From a checkpoint of a small transformer trained on Wikipedia: gated attention.
Each number is 128 + 24 x the weight over the matrix's rms, rounded and kept within 0 to 255. Layers, rows and columns count from 0. Numbers have three digits each.

# layer 7 MLP down, 96x384, rms 0.143, rows 0-95, columns 96-191
116092088156123094073153142111108156163158112104155107109117115091155128135130156111117147113107126160169107158133096126104146183083098132125110126118109118148124140099123169096133164163115161116142131130194155124152165135209126130147143125118120126124131098102117141100124110110126154130
082158145129133123156093150111144101117137124127166109129100120118129130126112143077128159190134121141100125104120066130123133121115135134083129131129114147144134103123119128142118105125118114113112142093139124141186167127148155160113104116123111132077148170114142160147122143125141129138
071122125143097132127147143092125181135117129080155136135174184147194127126112149106126146142137166177165139134161104098145176134102175104147162190105082145148146134107119167105140105130135136124108166201137132114082163144142147082149117118145099167135126144167177119138050153133114134186
092110156114102126124153117127105131155091138152107142142137143090138097115099115056147159129093102181068101095156124137153139154113127102143175137105069162133175153117137132091118141143102157096126136134136149093116183090140148110118138132147135095119118090119099099095132133112164127124
112142115132192129098111121115123118147167097128148085131142125138121128123132092112143118141119109156093096127116109097084118112115103136178144124160137093155138103114102118103137134103136132135084123126147133164103141091169115116132134083110147099109132139128159096136084068187184123111
093142127096089126161153151123112147141124073120094126159182117106117124116105142112128118103110133106134148133117130127155097110116101143112135138095091115140113135113156130104137104125128095104110108175168110112136182135132129122120145107134146137087127113097132121152112130071133091163
114137113125087136138122130152166147142110157152105133098148158130138112134096140118146138142136123112110098114130115109138155148116140130168114112143126179163097115084111123081095104128147136155124154090151093160108107149155163139149142095168145131148107135152184136079114081123141117122
087108133136174125146162152123160162121105114078115125162114113153153092110121182112157149140114140153165100139086065104137149105092129121134150146151140130172058159125179140122104163123108139120082140142153165140160157121104120189162126103145115174097166147119150184120109134083101131171
150145122121149083127124125114145149123147100158199135140121149109163171086126133165103100135134130134144144169125119092153122134153108127096147114127156096129205109133087097129161141084098139111131159107100126155162125131099129139133138119110106116130156110154090131140155128143078161139
093137147099146106115105080161154116137145139117122150177109120134112108146150190095191072133106092142136118125099099127109087124100153156085099167160154149113176135186129156105117138150152105154131151136143100099153114113147145158106159135102106098086147101113155163112135144144168125104
170092126112101123145136108141141135095120194164105133102150135160105118117126156133120119162102101117151140116134108095125142112106127115131119169120186166118102172127127100126095127136127154151089132108134126102163107119101166139096149110123089125125165125150119165113112152131088118145
144115121126135128107131149147143128141135168147108098131174113092139120128125149138140123137126132092125130160122145185139112096116125125152139127175076111109113108120132119066116086097125104111131114091133182128100127098116108128102135107137121119131134157128117119113130101151129139184
089138108142091135153139146110164127146134136105101107122126170106116129154128115154119085141131112120119127140112112131144135108149157110127088171140143125170178156174120157106175145125145151129114141101127141107176124167130151159111080067170119117095137125150111127082105128144119136107
083108127136118138108085119102115133167131116140152149146154087178152131120108093100097103145104130153113153131103181124108140134178133141102134173108136127092106124185155146134121128106145098099103141140052123078136091118185135081161109146126165105115151150113106143143124128144115130136
110115130130114106122122124153103115146127115131108140138138129128101126144127151117118121135130133167139087118119143121128119152124133128112107128126098112121135138144116136155137136115148119118138117116151133072125114109114122134130084156151142118160108097123114125101155169134133136097
115093125118183110132132133092122102147096136172126113103103128159114122163120101109145153110133102119115119110089128154081143156126145133147141137068130112119093143116132132150101153128144099114174104119090147163123073153103122142183128116098115161147156124071113127137158108098125123109
119101108153119118116154085091093105187137176150104149158130076097155150110083103130119135100136152131101159115072116151097116143155101117137151100091128109139143158118157120118122126104138155109133135102159131115146165093109154109143131131099135124163151095135084101158150116091147135142
120097155164129091106118136108109116122139102113146118142126164114096165107136122120109100138159133127142153126116119151129152139127161128061074106120132156115152099137123120143120129159113097129100132154144136086113121164130115140184113129144125115119145176146122180139148106130110113102
112083131128120115110106093161120127109137084100135130115108152153140119113143163099099135133134143087135116101127152118146106158113105175120146129125103145117101114127143111156153136122137111127139154137110110144147118118099124120124108136112139144099120169090135158145109128189146163146
049139116156181145134142128148137150126121151121139151111175160092100128150107120141108097114092121155131142169107102149137151159170143139098127179098153126139098159140104140105117138124125131127119097154089119139139093071153154143106149111140128148110123123129143144096133123106123105156
150164090121122137121137155148128144096094143138140138126160154119096114134107171122133126137121086114119096093119125117103126143126094106111130128120139157114118142107131151117108172067095153149132132085075122122125150129140141107150165082113125142109136176158132150107117121129100111157
140115123154129127111162126144160121127116157120110111134136114104114145140152113158099104196151152157114130144132099164136125119130122120127113161131149152079159126124135111119109128134139109123155153125126193169118137102164130111112154116155123109122121161145138115101160136123099105149
175121170097099152139131139093142165111110137111103125164120135151115114108119122139113122114131093159130114127114126119202148122142104093106107181146145112145090123150153171098087144168097159153142151144126107166120106126109165111151155141163135168099149144120127119115148121099093118101
107154131105146160195091174126155159092176071153108175102107095112151161147113139139106160127120099124150121144117118125129140163141106138108111128095093123158098097150090124108116160129122100122084160119096151140115113136147129160117131087159137131089153103087140119123133151103111164116
174087129136115140155134095131093105109139152142150171166130089108103142157147146174151094143128142114110142138134114158095098129111108081108153138099135158072135149119113148117115154117130159128156084109137132101132142121168115110126126109090087119114168101148133099169143111067109122179
107180136153107097162130133081141118110119139136129136132123147121124100132135132125139140112130164151145144074130117065111148174112117118123106139063113088115132147096155101115137092129100099156094140161093140195132165093149154078152137096128150120157116101124114072185123144160118128150
152163153165081132131113131149095093099113174125104114135141054107113156103131128135117135108148147131112096132153164136146064113151101118088131123123150150111144125136124079138113111146115117131120131115105149136122125146161098127153139135076149121133123086128169113148148126139131169129
139129109146157146159137108129103143115065150090121127146101098099099099124121117117121140164125123110105108101132135142136125142109127125128099124116092099115087120139151107127124151127100151154159039107128126124155102114157089161122160121110117123141115130077134086115123162138137151113
130144079102132148125143162084164145127109157136127104091168114093122158127099126136124124144090115128089138156124150142123117152127133102120133123125124130123103105105173102084144155146138157123151127152087126093119117151172169156149138122161126119138126166121115146105096147150079131141
135097160156122106114087110147138110126102170142096187127188109152112114124128128086154143141155109116124130145120117137140137133115113102120090148139101117154126158130151113159133125100108134156181138108148155089130147113176083137127097125112140135082112155133130155118141149140124111158
164166170131099133121088145096139133120170141098106073144099127149138137123110064107143166118177134168141108118125132123124183086109135084119087119104145120102164164141137114103087120107142116120088089155112141135149109118155137098144128148129125140150086141134125088170104185127142084104
126106106127126147089140103109140140148126139126140127125137141119135142114115130124152113134148079150161139121128119147112117146117140135127121145119132107136142143127151153119155156122137135130146144123105120150148151123162151137151116171125168122110122122136159142118139136116109146130
121140126121131135127092149159097135136130091155072096089155144104105135082113119131116114116116117147155115139132145151086158127141103171132188125148135111093127144154144138097091092093130159127102109137117134127122131092149131107116108109133128130105133069162154118128116113129161138140
108107113122122107146123106119090095129105149129095138169133148173127093128135107132142120157154115180167158157157123147124148141126145107165131138124134121135089121088179174137132114160161127151097096106139193103138139179183129120118123152149146147115099086145165142129122169088154123162
092100143114155111131175148134163147084131089125123110121131143079117133123109126126184157128084124112091112105145109111087147122142080109164144116143110110127113133078137156157106165110116139137091156130162157126127155119139118159095188128109125099075085197092115066137102180070153139116
154137113109120135124133146192146113144125150105134091131117143102100148143140131090132137110160172102101130137131128136165165160131115101151117125111125083111090156140112125129135139089132143109137134135146159113136108107139169139100093137150148149124135107144095095117154125125104118124
124132144155149197144107086109164106137124124117124151088140109145100134153112156128116119104149104172134116155101152124151126166107153132119128122122162134123110138106101109114102096122111148139120117132128134157104115060116114131158142126174105170124162082124126153124125117129120103151
169122104078123104152127133095116139130129123117090088139109104141089158101118145129108141094187120089122141152075108108088110129162160125151139143116137141123102106155181125095130132120173115105114143159139141071121109154109097153112157136107120133126143124136106141088107126139147129112
117120128144127137110116140098123100152099133117090120133144133119114143133114129103093123109129126127129103135149145139155120118118150129140103104109115104141165095161148056138145058148180110099125102146130150096141138150132149147067126117125124154100079109086132069171092134162112121078
104145134144125119125112135140123108108147106126126120092100134150101126110119149135139135118111127173122090116149152107132129126104117111152133153163132120151133118130143108146108189116125092106120170085109188129173118163146130167121157113149139114119084094125098123105163130119137144110
119121148110116147132109122140124135113091131108158131126122095147167134120150128128147136135141180132122121108119135142125102160113112169072150148088134143111107127140096133126117139158153102114099167160103108088130127119121110166122144149107092094131152128113121150121106153142099151143
175128142137119123149112118118144138130151087133142113116102139099111132133157096096137117138126106178135136160143152134119108139112108167120137106121112133104162117145125097135189117145120082148169138111138112115150131116092104107123142142123125141117111141141093074116101156121142130115
109105153088159138104118107113122133165125139115098159121098093124111109157088137140129124123135134135147147151101157110144104102173152129083158137080109106118133104143135108109092167090137140108127131168105112142118077100133102110118133153126124156141110109118124132114076133097134152179
124113130139157123165114090146132148139117104150152122123092089140210151089160131174122127147142149119124154148124158165177145143132131129118162081104130128144144118173138126163114160131084127133111133155116117123103138123130108141161090132076143119160136162131124098195140073153159159160
096093164105138126125123141136126078144106149089130158142138121143120178121116094124118117144132090098161118135143141127115126114122110181127138127132139142139134114115126162116136112153128149148126112107147080164126130118075116128144143117089096121130130154130133150109126144122162130142
120131155112150099143105096117135121140144165146129101114125120146143124139146121100114137120127054139138128138067114133123171138141130068126148089138147125110057132115135156158107109120162136136133132158117135117152085101165092108143091151096118124123153113113126148170118105128148142168
122114117106135125155146101117125143139121117120187169140126152137150059113146125157119142132118155132158110121109152097115110144138093140113129118126078118118133128128110127161092145146101126130089129116147163155140149184141135117138155126138167139113150115124107114117129121122134123121
203143092079148128122130128137135107118147099134110137131088083128121117130139122142144122133167091100110156119129144112118132102150143141139167134118128153111179158141133126110123128046105156126139124105160178114095120114131093108186095150185128114133081100166126136094172130101177116126
161152114148110083140137149142106119173154155094111064155153092126111139127087128112146116120152212090114136120107094154093104138147160097132090167139108108178153112140129161129096111153129115148120155115103130105116104142145107149098157160110130078139146110081118077133192141104146148112
133169084108149103120120167144125107116163119102134081090073125159160130114134131096152113121121113137138094086146119127103146165107134128132132126161139158118103126132097133122136099149107079160098136106152152145156155147127139099159148119122124115117104155088128152139118092113130147102
136132108116143138121124102113123137127097148123117119125095164115120124117059130078179113127172132140119100067145110150119167126105085120156141153116127089135103121152143142131138104113124138155118124156087143113061127134121124141139157130134118083104160115141162120157162084121126093124
135101144158149098132115144141116125145132142136136110154077081161147144100132102076152143149107119162126102127128126128133145166112114174149132119141124127126133109123138118149120117149077123157141108117129145096119107097110085119201143151122110117116140131103108120129136082142155120116
144120162130120103099128154148152109113122123109121119093131105142138153156122117153129109100146119146144105152108119155135117144157130156111100139120144136106148129134151156141164107128155134115153138106123092145142105154120104101137101138113120162122137121090106129120157123120138169088
096118082133134127085145122140107138158135137135160137175133127128128110112116113133098130117113156130144130160172116141139137104122185086114162163105096181134123117127135125136110143117109132129163147138160121137136140135147121159144118110147144135122117116113081115113109122100127102171
159124146135124132138141109154096171116137124132129122159078125104108111142109168131107146122118164154154132122118141080143154125149103104121143137119100142148101114111110154135124156162102095073080130153150167094180145154127134082140113142166151128171158100142083127111150120108118115102
089128096122157101113134140119131132176110167147116146157151111090108125138128124155114098155109082148139146165110088164114140172111148102147129090156101137106140169148135091105158165149157149121157105078169100171153160102138145160123105110112088128103210131093067169095090105125102137167
124158109136131131138138168115121131113116127127130112110142118160127143138132109145097113097143093132144133166099141111106187097114144123096132079106129137145117122076127121090119142086093160127116121169105151142117142107188151109133131097133156151116092126127104120115089147133164139146
149102086140165119125139142130165139119164115105136142120073150132163122135122135106164140137151079147154114151133136115151106113075126106152123118138126090137175149093118099126113138113120125138088094159166112096116151194105127113131123130125112136096087061102126148133114150162144093150
127132143095117091143114118141143122102182160140141152102149151153078093102145123171115113123104122114124149132161138084091159141094136103129140091153134146132150084129118151139113093125143137147126129127159125153107105142159126110131100104113152169124064127153116136114140125143191123083
141143162134125129168101176127117151161100134128142153188144109163159149083127130137131141091144136122112113158121152097117120124106131144092111093124134100116124118101141095122145143090129170114117121106116067099118117148089130164164117110109102116097149125153079119102089111136170154123
090103126124111113136117146122115105089124150125152151110140117105143117084106141118170143077101161091131099114165142141132105107079108132116129107139086146133142120116112117084133135068107122118109114126154120162122136116113144129103159078069147133110085141088116133102091134149141125097
150112188168112126149136135143137106147121154127142129123179120114160116114167100140124176127166109143125121085141125154125135152116136120181097086109105120140135175099141093098160084110115127142150139153118086139076145103087110114131113151138111145182125136151105149133138128146114121110
127152143132098146127128155123119125080106165129149136135125138120116120148161139115141110132106124144127124098106104129115143168130132139130099147136158130119117107141143114135168111163156105150144141112145111104116136196090134136126125123149144135143166175143137148129115112149110131115
166067149090120140127133132137098159146150150113153117138154117160106113116142099136155124102141158120145149106166145111129115114115169085144145115133132171145146093116136173111128119135114186106148167146157123137156096138121114148129186110123063112128128134178120107154089176189090091138
141107105140118155100116140092127168113087087115136101150119152152127106120109133132144150126137131144136125123123155149106128114126106133146137126127130113179104113153115148122105123087157165122097141104128155133140143139135137147146175105154124116136168081141134149129137133126114131103
157132073100165154117131113128106122089111097105081089125136135112110099119120145147132114113124120118102079101126142141140092112143124170108143128136122143129129130135135168102079162103123135114097137103121173125145100137148099150084132108101133110114128088133123107121124097092105136107
157200132127146133126112136120133117141108166128144118133103155113115121133184126111156102089163140112114061160078157149170113129125174134078127100136114098100116117125129074179118114123134128101085110133122165122168080076111103119153088184124167133110109146104148108132173059161200163112
127130158061114148120106115142151106112136123162116131105083127152161120132131117143146164125135062107110111137087113105090132085158132094142118108137097107130096095115088113143148099154126159093120101132157134141166126148154126141117148109146116100101167186093142203109092100124180156119
144166174124140140113105118124104106131131141138143145163129155093104113126151127128131091102117132140137131109166147099140122149137116088131181150114098123089120134119082157174159128154139123107123112136143101126101100166162153125096122142125109103111167150126123124191091161128122102073
095129105156088136166136122130092084106117114135118217143161140106136129141142157110116138129136161099121175141115111131154129115112107119113085082103088122145074131122150166129090144148149119127084160138105162128119114125149140182106111121158165126154136103101112129161153108115123121112
161169110106183108119136144107092108115114136117117127124112144086132123093120144110074137185153188105117160112122120153096135088128117128139144123146118133122098116140116111157163191135138095102093124130091150140151090120153119142158097120105167147131127152111124125131154106068165152122
122111159129116140137129147146138092117172141106145096107163128188100112151127132135164114115147138107090083116119130121116172148142095133146130118100100144160125148119138101112130090120102161133082134117119130151137139132089121137090111148118119113135126128126141132151085133183102130146
108144112125149134096113116111163128113133110077144128128148149106128121094118153134123121153084139128127127116146128107114152156118141136124124182121151103076150171137132148123114139131086171118114140138124142115162172094106140126123116107124143124137100185159123127149090127183150093156
105128142120109179099125119097108120122104104151176178129131133087130165136133114137137121090091133175133102125139123081162157134109124113169106121123138142119106118113139140153118187146147151095163098100102161182147129175148146111091127157146147133122160141122131130121099161088133136144
137117176107105110121098105121093106137112123120105117078106099157101147149146138133145112194150121141157173172124140170124128161124114101124093116114148136079110096158124118107080129142158101170098126121113117192139142088190067097175118132114144140177125108115132132145096119194153104119
123146133111172126158172105127185122176100118113094168123113112133083133135151150096151125145174149097152140096117105152082078168148106180112144133114083111149118140152154136160104098145115111157126159110145094114092138107121172160088174138153158148128186074105191158146122125128141080124
161113161093155162169129121130176155122130124119159101113134123129116126110141153107060140126136070107152122117108107133087128112098165128139083146144114162087139140148151141110134100117112145164106118193077087098132111121147110141110169124125136155117153157120113115115148131146110147142
125086166069137187144131135142142151157144120117133130116132104067163117146100100142127145079105161124081134109096137106091130138113133141126170141126107166108120139108123153097071129117100130122130072116156157151059129150094125115103140112148093115172124120145145118107099137086131158143
119121131105137116173142100129111143109124073179163153127162137121114103102128161144125113117122114135136118132109135096164095120136128076130163132124106136098169094131141106102127148128123134087135161096137124178108141130066098129132135107146115127136129129151111149102105130147097102131
173133120148130108141110173106132134155130155099096101193114077151130126155124112138124122164118124109113114130125125080171126162137113066111102085100092157147153150093057102098104087137125130099151172170155145121136164106103124172169110115138117124121138097101060147120084135132100103114
171173129141148135142112143147076104110162112124113134153101087095167131131135088142126144123137109130103091145119120123125069125138109123160165143146147119130172149107112119123203100128131090120153143148169126089097139098127101172127121146130137075148123100127096103153134073110143128101
139137089106123097153144151114114115107140150148114143140132111106140121128133121099157115154117145114134130144165129114100142136159122145107118156117088145129191112160145123099128149115121110121177111106169159152082177093100173116123154158126131107134130178123186167134108167125140124172
104106114132184169065146141122091115153145101077128137149122138121154119167133117116093109123132131096119145181118170174083130143124150097148169149128135120172104155143147127064142113102134117101126131142126140152165181173144159101089126128142118122180110113193122152101120114152138096162
133134106114162120105125107182104119139082109146159139180114146138152145173139140082151125107120136111126136101145139117164092111159118138138192163112145136143113122121093151179159132122106127100074137113114102080160110136096122136153089138128116129135143140133131151178150110087104111165
131164178169167150123131127128150149105131099132111145126117108145157143096140115110152134091073134175131125159122130104111139099077105148151135121125145100126176137105089123134149126134119111124139146135148132147080125070111126090129124130111161100125152089121156115180117124116160130116
135139133147175139148120106101100158112102182100142129116132085141109102134148151136114112104124097140108131124079143142095112137157109110119126091139135126132120129150176117140152115141118155138181144131135118103123144108173126126128125134127107147129141123123117121180130152128114123122
092117109126136127085115122158115123129152149136137144107116107113139116150127187108094122156105118127133146131137127141107130130109132131133132197142192110142082127131119153126167111144150136179098088129134107079109132131217128172138132098116117128159115114120069117153145141096097144151
116147135117113095120054103151082143120149093144133100182126140094125142099088098070136162116151171124091141110152127110094157118146121072125131120123090154105158097150101149148079178141104115134168145053078131168145091168180094132093128120070134117152127089103151101166116100121102102107
135103146120154142133103101107090085118126129115152150104129110139119139145140147141143163108139116150097133139124151114149107132141129124151099118096113129167060129144142135131157148159122134119139184096148106148128101122129110143142120154126123171114130132139117141129142092154127116118
127167136116113119113109146139097137097146113115117112104112111137118172138147101137132121122159103128112134152122131158167149120129114098111118102150136115094107136123170096123131126128154150130137076122151150124159140130107097120139109152104103143123121141131133138086129109123147153109
158136178161128130137122123162144127113082105132132120145123119152124148143143118156124109088104149089123131122119135143155127134152136146123103126111118105127102100136115127159132117100124128132096119114109129095153126128133115115099146134115122129132126147082140107165140170107150105161
162091152119110102135134124124164105165112153159120138093166123145130156142180103116135115200159140127122144152124088170131117162133148114138140126167116134161135131106131137133134131171138104089149126122167132118089121143133102131120115147134125139144110141118162149151114122140167118114
114139125131161125102113104113138133076102155098135107097129150138104143122152123148126104124101112158153090153143154086137106146119152167125119122130158124138165112121101137167117108111144104124158100121121147109142118137123114118144144143123120151155121129101143152146099166106113109093
148137154108151138113145174111123143095121139104107132109151145091130130114155117131139120113127130139128121114110137103066146130153115125098093099128181101126074098059112153117100131122149127154127104129148145076105133129120133081138118122124139135149134151141144125112107118170125151138
116121160118093169129163155108133101113107100086095158101134116110103093107082122113126151122089118124136073094084153062177130111088119131091125117134158154119128130123116149118127117140110158136162139146094107093114096131089148160067168106156096098085097146130101114090104123108116128089
109151135127110119091104088110131125131135107125118133101108116068092097151130140150139116157122159133127112162141125117150123120156108109122125157074122150128113154133097100138134103133105096100121119083133139138199097103162139125101110169134108111142142115103108056124147121114144096116